Part of a small language model's weights.
Size: 8 layers, vocabulary 32156, 107M parameters.
Training: a variant of SOAP for these matrices, 711M tokens, 5423 steps.
Each number is 500 + 25 x the weight over its row's rms, rounded and kept within 0 to 999. Layers, rows and columns count from 0. Numbers have three digits each. The size before them is the row's rms in percent of the matrix's.

# gate: layer 5 MLP gate, 2048x768, rms 0.0977, rows 1016-1046, columns 64-127
# up: layer 5 MLP up, 2048x768, rms 0.102, rows 1016-1046, columns 64-127
# down: layer 5 MLP down (transposed), 2048x768, rms 0.1, rows 1016-1046, columns 64-127
gate1016 096:505496533446478454531492528510530568522497523505528472483513477506471541499532519513503523508548538507517521527500527455511504543518505464558521472493493506483505507491512516520492539503503511
up1016 101:481528505485499531529454483480511477505496528497521498578492524514504493477533540473516464534495492519502502522511474470443526519449487487517495515481504453480512537529523534535478566492556470
down1016 101:469497529517463508521475493477551538515504501514565485532482487529477472528507515473522492490533446500498503481523506479509482509481488479501508503492540469498498521486529484501527541529541510
gate1017 098:550445533495466445455494491522502513521469463499546499506460472462452505505465489502532516455498498480534497451467448463515501491475528519497489487534435483533489518478484477517460531465491497
up1017 101:483510496541505470479468522536526487498509504491512507509519513483504507425494513491496500475520474496498504534499518483496505515519499490517464561490511510520499494518471507482516492482527528
down1017 098:492509476495492523475518485472558544486517485497502511453523496511476495501505526516450547513568555522470503474468498537453509472459528527513505501516474499496469487501502471464494473525486496
gate1018 093:483501498505505536521460420481495487433491503496485544480507516529502500519490510543531494461538510518514461490517484446486463490489493483432506517469485501520486496543519509539468509536508539
up1018 093:485498514482473492499492465516491516465467472527501506532536484492454524545539501559510527458500503467501492434531533477476502522450487514493515497483501532493506468501492467543527459504512507
down1018 101:463495540473503514525507473507440518470538517484509484505446533502478490494519502567517498473483490518543517461511515478491492506469517496493469485476474506489510533495470497485547486501510511
gate1019 100:506477549492493506483450521487525486547510485546485519480509507471481495533521513487498521498506541479472462508497473490526498528494515483487516514517507501491471429488473514514484511488528485
up1019 099:473501468514475477510529546500488525453469481534481492465490558524476520490481485495501533496541502531479534486485505539485515474467540497535507512480516543479541487496539492471468476519508493
down1019 099:504510533519515481518476521467537531509417473503523506525501507521540487463520482480489519481534487487534528528530501508518529523525521548511489510502498492525520522494539506483511507536473544
gate1020 100:516515490496526531459551516467503487542501529450507515493501500530469514508499500469478513476498485500523552492460517538495542517507488478500482547524560461507519537523482497503547522470549491
up1020 094:497494477477554516465480491476517502451445527525482498507444458473480490513527506491545489526502499519525503516494530544476529509481493507495488464507484572471494474515501539490500480473459524
down1020 100:497485517460496485510492478514504505523509519486458473509542485491507486478486501489472524505486490473514507487465494471477493485479483486508487488484506497497479522541498482490471487522521499
gate1021 094:512487537496508505488544490454474522506490510521516502463460486498526483503523474464490516470446497525531504526457499470496477493540495524501511523515510517464487467533478534541527524498519503
up1021 093:529451527501508533480530473524472465501441504538483484497459474510487493539538531516489504547520481520531474518425530530554492527517534510489476453536522552545519525493520460482492461520493530
down1021 099:504468503513485513482481488506508477498536485492525488471499517499483474510546493530540503545503520536497459502490510501465487539535497516516474491535489509486481519533484516501485495502477534
gate1022 095:512503477495502484513493533492497445483510516516523513497466489516498510485469532533482493538537520490464498504490493492490485475464504466454450478467536490456502513526511508481510506527528509
up1022 096:525522482506477508483487507532468511462485478501481485509520515518497505459513484500517505516521512531511496492483526514501510542543512535478465470506514480504493492535502510494506508507495508
down1022 089:480480525499504517492475493497498509497492489503510544525521502506464473486463474519457470484483479475497513473521484509430488490476529477466492492509492503435491481438500480470494488512543492
gate1023 103:470496525487473480541433543490541510509489465518500527517479482504506514521537485534460479487526480509490435527502497511488493541457538552496503521553503465478486481526503478467515504490493423
up1023 099:508490512514501526491487463502516488478523493515480483489519496470553523501486476544503484485529515503467506531540500555478473496468486492513474520492520500512510512498538483497490504515503519
down1023 100:534520472489508502495526493509488526504514540522485453478518481475540529517488468520514512536511507541528494474546515546509501503464530551561466477517503477503502520516522554501493485470517488
gate1024 098:513503493461514519453485480503539489464539513512495490485470475498510482525443482455528491511481491502498479486517460545487499491492521506489495501524507511527485518554447490501485495555525473
up1024 103:461485480506483500481494515498466505515470529499498513503526525549525506491517508502480530497482522470536561533490524517495499513477489504544515444472501545507492519488478542518497505465471500
down1024 102:503485479505459503528468507537514551520517488517461524526483473526453512519474497507502493502488488495509481465480437458496455484494511483494465496467471537453511506496526513536506506510495507
gate1025 100:527525457508520497512516489470497509462458478494492512500478498528458512451534448491477496505499487477509481494518511527490501543504523445532488503523477532453508525513499475515536499486528457
up1025 101:502506529482435492449483477478464476498499501478519531497491507489463514488509456519514500516483476484502463529451441535514486503513491503490484470502496493480511456476506499492505508501493495
down1025 099:473476494493537480520518549506530519520486551493494485469505559494481511539503441509513519503489506449498474517531496516518505515505516484503478509468528507461519456485525532504496503516580472
gate1026 098:473516507487448507477489471500495527536523499551459451525516494522502537497517505580486511537465488503506506523503519500530480492510554475536490455487485509457497482515525480477519522508498493
up1026 093:517530536529541518471465489523529518562551466488510561480523556484509489476455490531485519499499502504457494501491497485520506512542490466499490467502488518482477512496494501515504518518464529
down1026 095:556502542499491473497459541487513538467519487481507530447498479515499460474485477519490507477493524502496508523473502476525469517493489499499491508533510473499501524477508533491492481477504488
gate1027 094:548518498533477479465502480473514435517462513473473488535522534484494552507453473503496481521472503502483498500526486513486536528539526495506525486471487485497518503508534515517494454512516510
up1027 095:526530499471456553486465461490500497459532522509523488524554514475535498528515460535503511507480456508494513479505494511481539483513488529493510511519528524505508514483531503516502483534472492
down1027 097:529508502459516542489474526475500500475488491443468512532505494514519524542523480469507482545520492502500480502511518513511518504517528514579486491521490518487515469457500480491513493472498513
gate1028 097:451490541548461508522456512452489454497497492467502489526503529512503516519516482552523499500492519496469509561482481484488543511518519530540553514488474520498489487480497509517492482528534529
up1028 094:516511464528526499509435556532474472489517456528462511533435497529492463477516551543497483462511548458493491509520505497483530516509421486474507523477491505509508494550456482481472509508505489
down1028 096:492498469527508484510494504491492548491517478499498495477495476535489557501493510528507503509498502484482509486507518500489509496484492503522506503493527505475487495473514470462538480486499520
gate1029 101:590484469502463526511500469522528550455527520536491502508495538473441517507495482478473522459490504485508502494499493495549486480488492517509504500512528518467532487492491513525456483523480510
up1029 102:464498541516500490538490544452523529517418498500492516540485515447455502530532512490501509494547465521522530542492467493486525484519505518504475512513533499520503486483522481474520518472478498
down1029 103:535510466543473478457509526460513512541487561516506473561497456513513491479476500436506506530528488481476519507522473473513465512508505489515504532498535483511508500493512502502511493529472553
gate1030 094:466516479506504482536482485504495478458507482479462492511537491515484474431455465471475545529447500528518506486504513493485444534500457530506518485506494500449531484491508488515479531444484506
up1030 097:437538488516447499503466460561456493533482481473495485495509509514524447547469539504488476510479479528497540514481514502475493503470518531520524493478487523466532516477553494520477521508531532
down1030 101:518543541469481499504477484500497476470471474507490439506502504477512489540505460529522553510521506487466448517515453503490544502506508468506499515503476515502506472514484493483493484521456496
gate1031 092:512504451501495453521480528488501465533488492453516511486496509497477501479446532494489519547542511519523475508500506490501502478532514452502551492491552486511493477513514491502501512512519525
up1031 088:473499512494538486483512474514493485484483515454521512512517522473532478500508534543551530491504544500493528524522520522552501473507452568521487527482436498515505499480480484499464496502492538
down1031 095:499519513457505510478526512522480484501519481487539468497534477551494479504523463506496521485489528514486512480519520515515514524450505510499490502495458509504498492495465463510454515506484544
gate1032 095:477501496437502509565482493507457526505506504495549533490485479502478483496479441566439531511498470488495498511532503476481486522496494474473462496554478489503495506518516474518506484489519479
up1032 100:501516502513475507503515454504513506499503485511536484496531546477558533510502559469519487440528498505476475502498503468504558477516507512480522512447521479490528541489500531469479544476448510
down1032 105:496503529492501533483523489532553480481473451499460500522490520503515484490491461544510483485500505468491533491474487508483525522562502512483512538460524508494493513534512498528450526493516483
gate1033 095:475465485486512503495472505483510491489490515491507486516483491483513499526482522486538494472482453493521526496534508503488489499542473480504475473513512506518443495472514523509553506526488493
up1033 096:528521442493500532483512475482480505509547506491493492509500496508491480530508470529488446490511455519502490532510489518520524474505499474475464505494465535480488576505490452486538539509511445
down1033 098:503469463496507509497483511521481505472482478485470509505499490534489449460485487516515486514467484479478491512503485463518476543533488454490500472471471489517478502542545504510500502482524457
gate1034 096:472481479488535496438519488507534501482491529486511549506535499500512516472472483480507480484538493496533487487514469479497494491544488504488473488535469561509450506476499536501507489525479482
up1034 097:480513498483515532485512498492450523543497497536460484539510514468515495496500490478505457507552532514488500456512425501537477473533456492524526534461470502466536515509503531485493493455478468
down1034 101:471518511470519530523477484511468495508542501453472507497465484530456476518464506511443444470487525462483526542513565496492525505513462490458485510500490460526492468450501487495495521512473486
gate1035 090:484542504466494518504529447470570485542529492517524466513533514501491490440491477469502546533433488500504544488525488466419500486500471495494501475451448488478539515519473522517459507467524466
up1035 099:509511527539515531546540531547491486490479460484478521531573527486502479511473466521497515495483506510496559514520548522504479473512471537463484515515521494501471460541484475538507540546511507
down1035 096:484491500524469503533508543475533535509475491485476486513506478452471511459504497474526522560506530482497510477471518483510495444504434510515510544535459506512506465522521556501507527471516470
gate1036 099:524478503534534499473474513496476481525490470502478494480517482503508490469472472516512524493514473483496510474503490518516531504534476536481521454457489472512516504504505517532504496539540480
up1036 099:516454489522491520445498507459468524509494496475489498475475508507546517530482471498523532541494496540446527467502495513549513527498512473517530481482474490545482510481519481504511499553502464
down1036 102:528557519469505519491488510488539497527498458481472495448506556496488448494479526528532556506519510506496474519501499459513487541501483480513501505476521508535490496506534498508464528487481469
gate1037 101:534516485509525491508552541495498496491503478496488489529499544489438480500519481491562560530487488468525500532557521528550555474515467538484509505490443546533509491508543511492502497475496505
up1037 103:526464432522487506482495516546458444467506500523492480499439533511471504527526532479475513503469519486473481496536509477515516527521492509487492507502514484465507519488511551504481492501481535
down1037 096:493520507503536495511505544497462561522474481496501482517471493512488516481486500474510516529470478535506508496491477503532483509527483479513480480553444508496561488511529545512490527531519528
gate1038 097:509449466494496480490511502523462510462503491496481520498473471526527464501481490479468507531463486519519447530501501523500503478475516484520526526511483527504483493492436522497524521517483482
up1038 094:550497444539457514529458514505466492463500478456519528529470491508491491498467483489539507522475485466450440516537480468506593493471518485557522502524515473523523514528504462469512506525491512
down1038 105:507521530487514501476491465459521524455461511453497465505503474488498497511544522513502541534493511499465510503462517532487483510468501532485512485499533466515500498506526514468519506497544495
gate1039 092:482487473527517541488455517465504493531491542491494490507501475488540500485523481550478520524498500506498515489503527440503520527457502509475531499536476522563541524507513509490507483452494529
up1039 092:491516495508516521528482522495492501488486487503513501498491509485455492499520504513478491480480490512536500503517505517521438482511499527477471513527498504516495498475535509517504500479544446
down1039 093:493545502505472471510474520503516483515514524504531569518513555457505486511487523484487509510499471480486481488502476524482486503507492474515480493511513526558518499520477482473475502505528528
gate1040 103:495486483504501488536512509486478512516479512505517510506498521464502553501472497497457495474522481487482481496481492508574474485508472491479499540516485520549527533519552459499446454490467552
up1040 105:502458503496460484535483501488443535497493498490484470535499524503516484515499499524506525461504514501564540491532478510484461504469517467526524487490460499531477464456486499488492486526523497
down1040 103:506505509480497492524507484491461477496495467480460517512502516497504466501552503485500476486452479497520516508501529469523504498478551502490484496509445496537465490455495490518533480530469498
gate1041 113:496483470503482485485466514465499528521494497480511502489516496461526487516494520501494536518472522488475499541515516489524513485452473471488537450501533540483461508516481494522466525505446506
up1041 112:464538456509490516464484508441493527510473466536501502495534471549489479521485488487513467509507494481469489486517506501500503496507488541513498520492505494507488471492550515532472516528502486
down1041 115:538513513490534488489464468484466478511491527450531496485521496531503519536467495499560515511496491464461486496494471518477478510470506514499500489463490525486491460470504493489465506511517528
gate1042 101:508524487480509494476518520477489475527505505530459504449494520475545488486487528487493544470488492500540503502502459499487487507530477541485505479458461524494512468508540522492517506500491443
up1042 110:531484483501485502487507475474479504543518527491528518506526508519487474515511495521534497558490479451457506511525489469521489494486517495490454514519510501523518529480520507478517452532499511
down1042 102:542460493537500511494489472459479535496451514489535497503477478469493463515558511517552443498482513549444506484481480516530505492510501473533499494524514521507449507483536480520527497503505475
gate1043 092:536503475468529469460450513456513493518543521495462510484542524521473484517484450448513514498482466486447483541521498546477480516497516456509508500524500506495503452517462479497550503500469474
up1043 094:472496495462542520469544531496476490509503476491495483536516536539486474563492494471471485501478509501520487481477494493519495501525515521457498476503526532485531515517535488523499485511520536
down1043 097:529515509490515535424503572494518518506512474493527506463491513529516522477523508538505467501524498500515493483523464481517449498537498540538505571489469488493503533499473520474482519522560528
gate1044 100:512533474493515535529524504520495501507569529531502496515454498478483501521530483495540511482490463491477517491524523478501509481492488488490518489473475456438492503528455488501489465501467517
up1044 097:519552482520497497484522517519479525470499508518522420500480502488498501482494449460486497535476462466493520524536488469528516466536491485485444517497510513469547498471507473496507491560503498
down1044 098:529502500500476475461494466500517532500518525492495484514502532496520502500515484473487465487498495449537500505518482481446508485499499491485471482467500523501521492496453528493526490526484531
gate1045 105:516522538461524460488467491516480492523513517490531504481469474481526494506468527559483497481490484490523462526510478464501506474505530488543513437492486502514492483496449512529499505501478500
up1045 105:481515437499520538511462546494519501519509504510503496537482545518466478495484522490506527498502502482497446498530477488522481495496468495500490487494463465470491482500526475470504472483482494
down1045 105:533506484503460502467506541448494465507513487497500518506441496518477498475496529552510510490489502543515506481474446494524497492480536520536472519504479487521504510495533484497524493500461502
gate1046 097:511493513532525506515500450526510534517531510520487508514448476510462552492500515497469471518468454518543524526487475516493493493519510497480491492498505511509490553497460519467522504565510485
up1046 097:546524477513513462515484492500527478485536492495512505526490525521529489481469490507530474542464479493491471508481503525476541475495523450462528501534509497537498456527494514499508435528466460
down1046 099:524519504483506448543527501500506492514507476509495499481460507542541552504497514489450493480442470504505524497512501567517502472514533457488470483494526524494497497523519461501531503494506488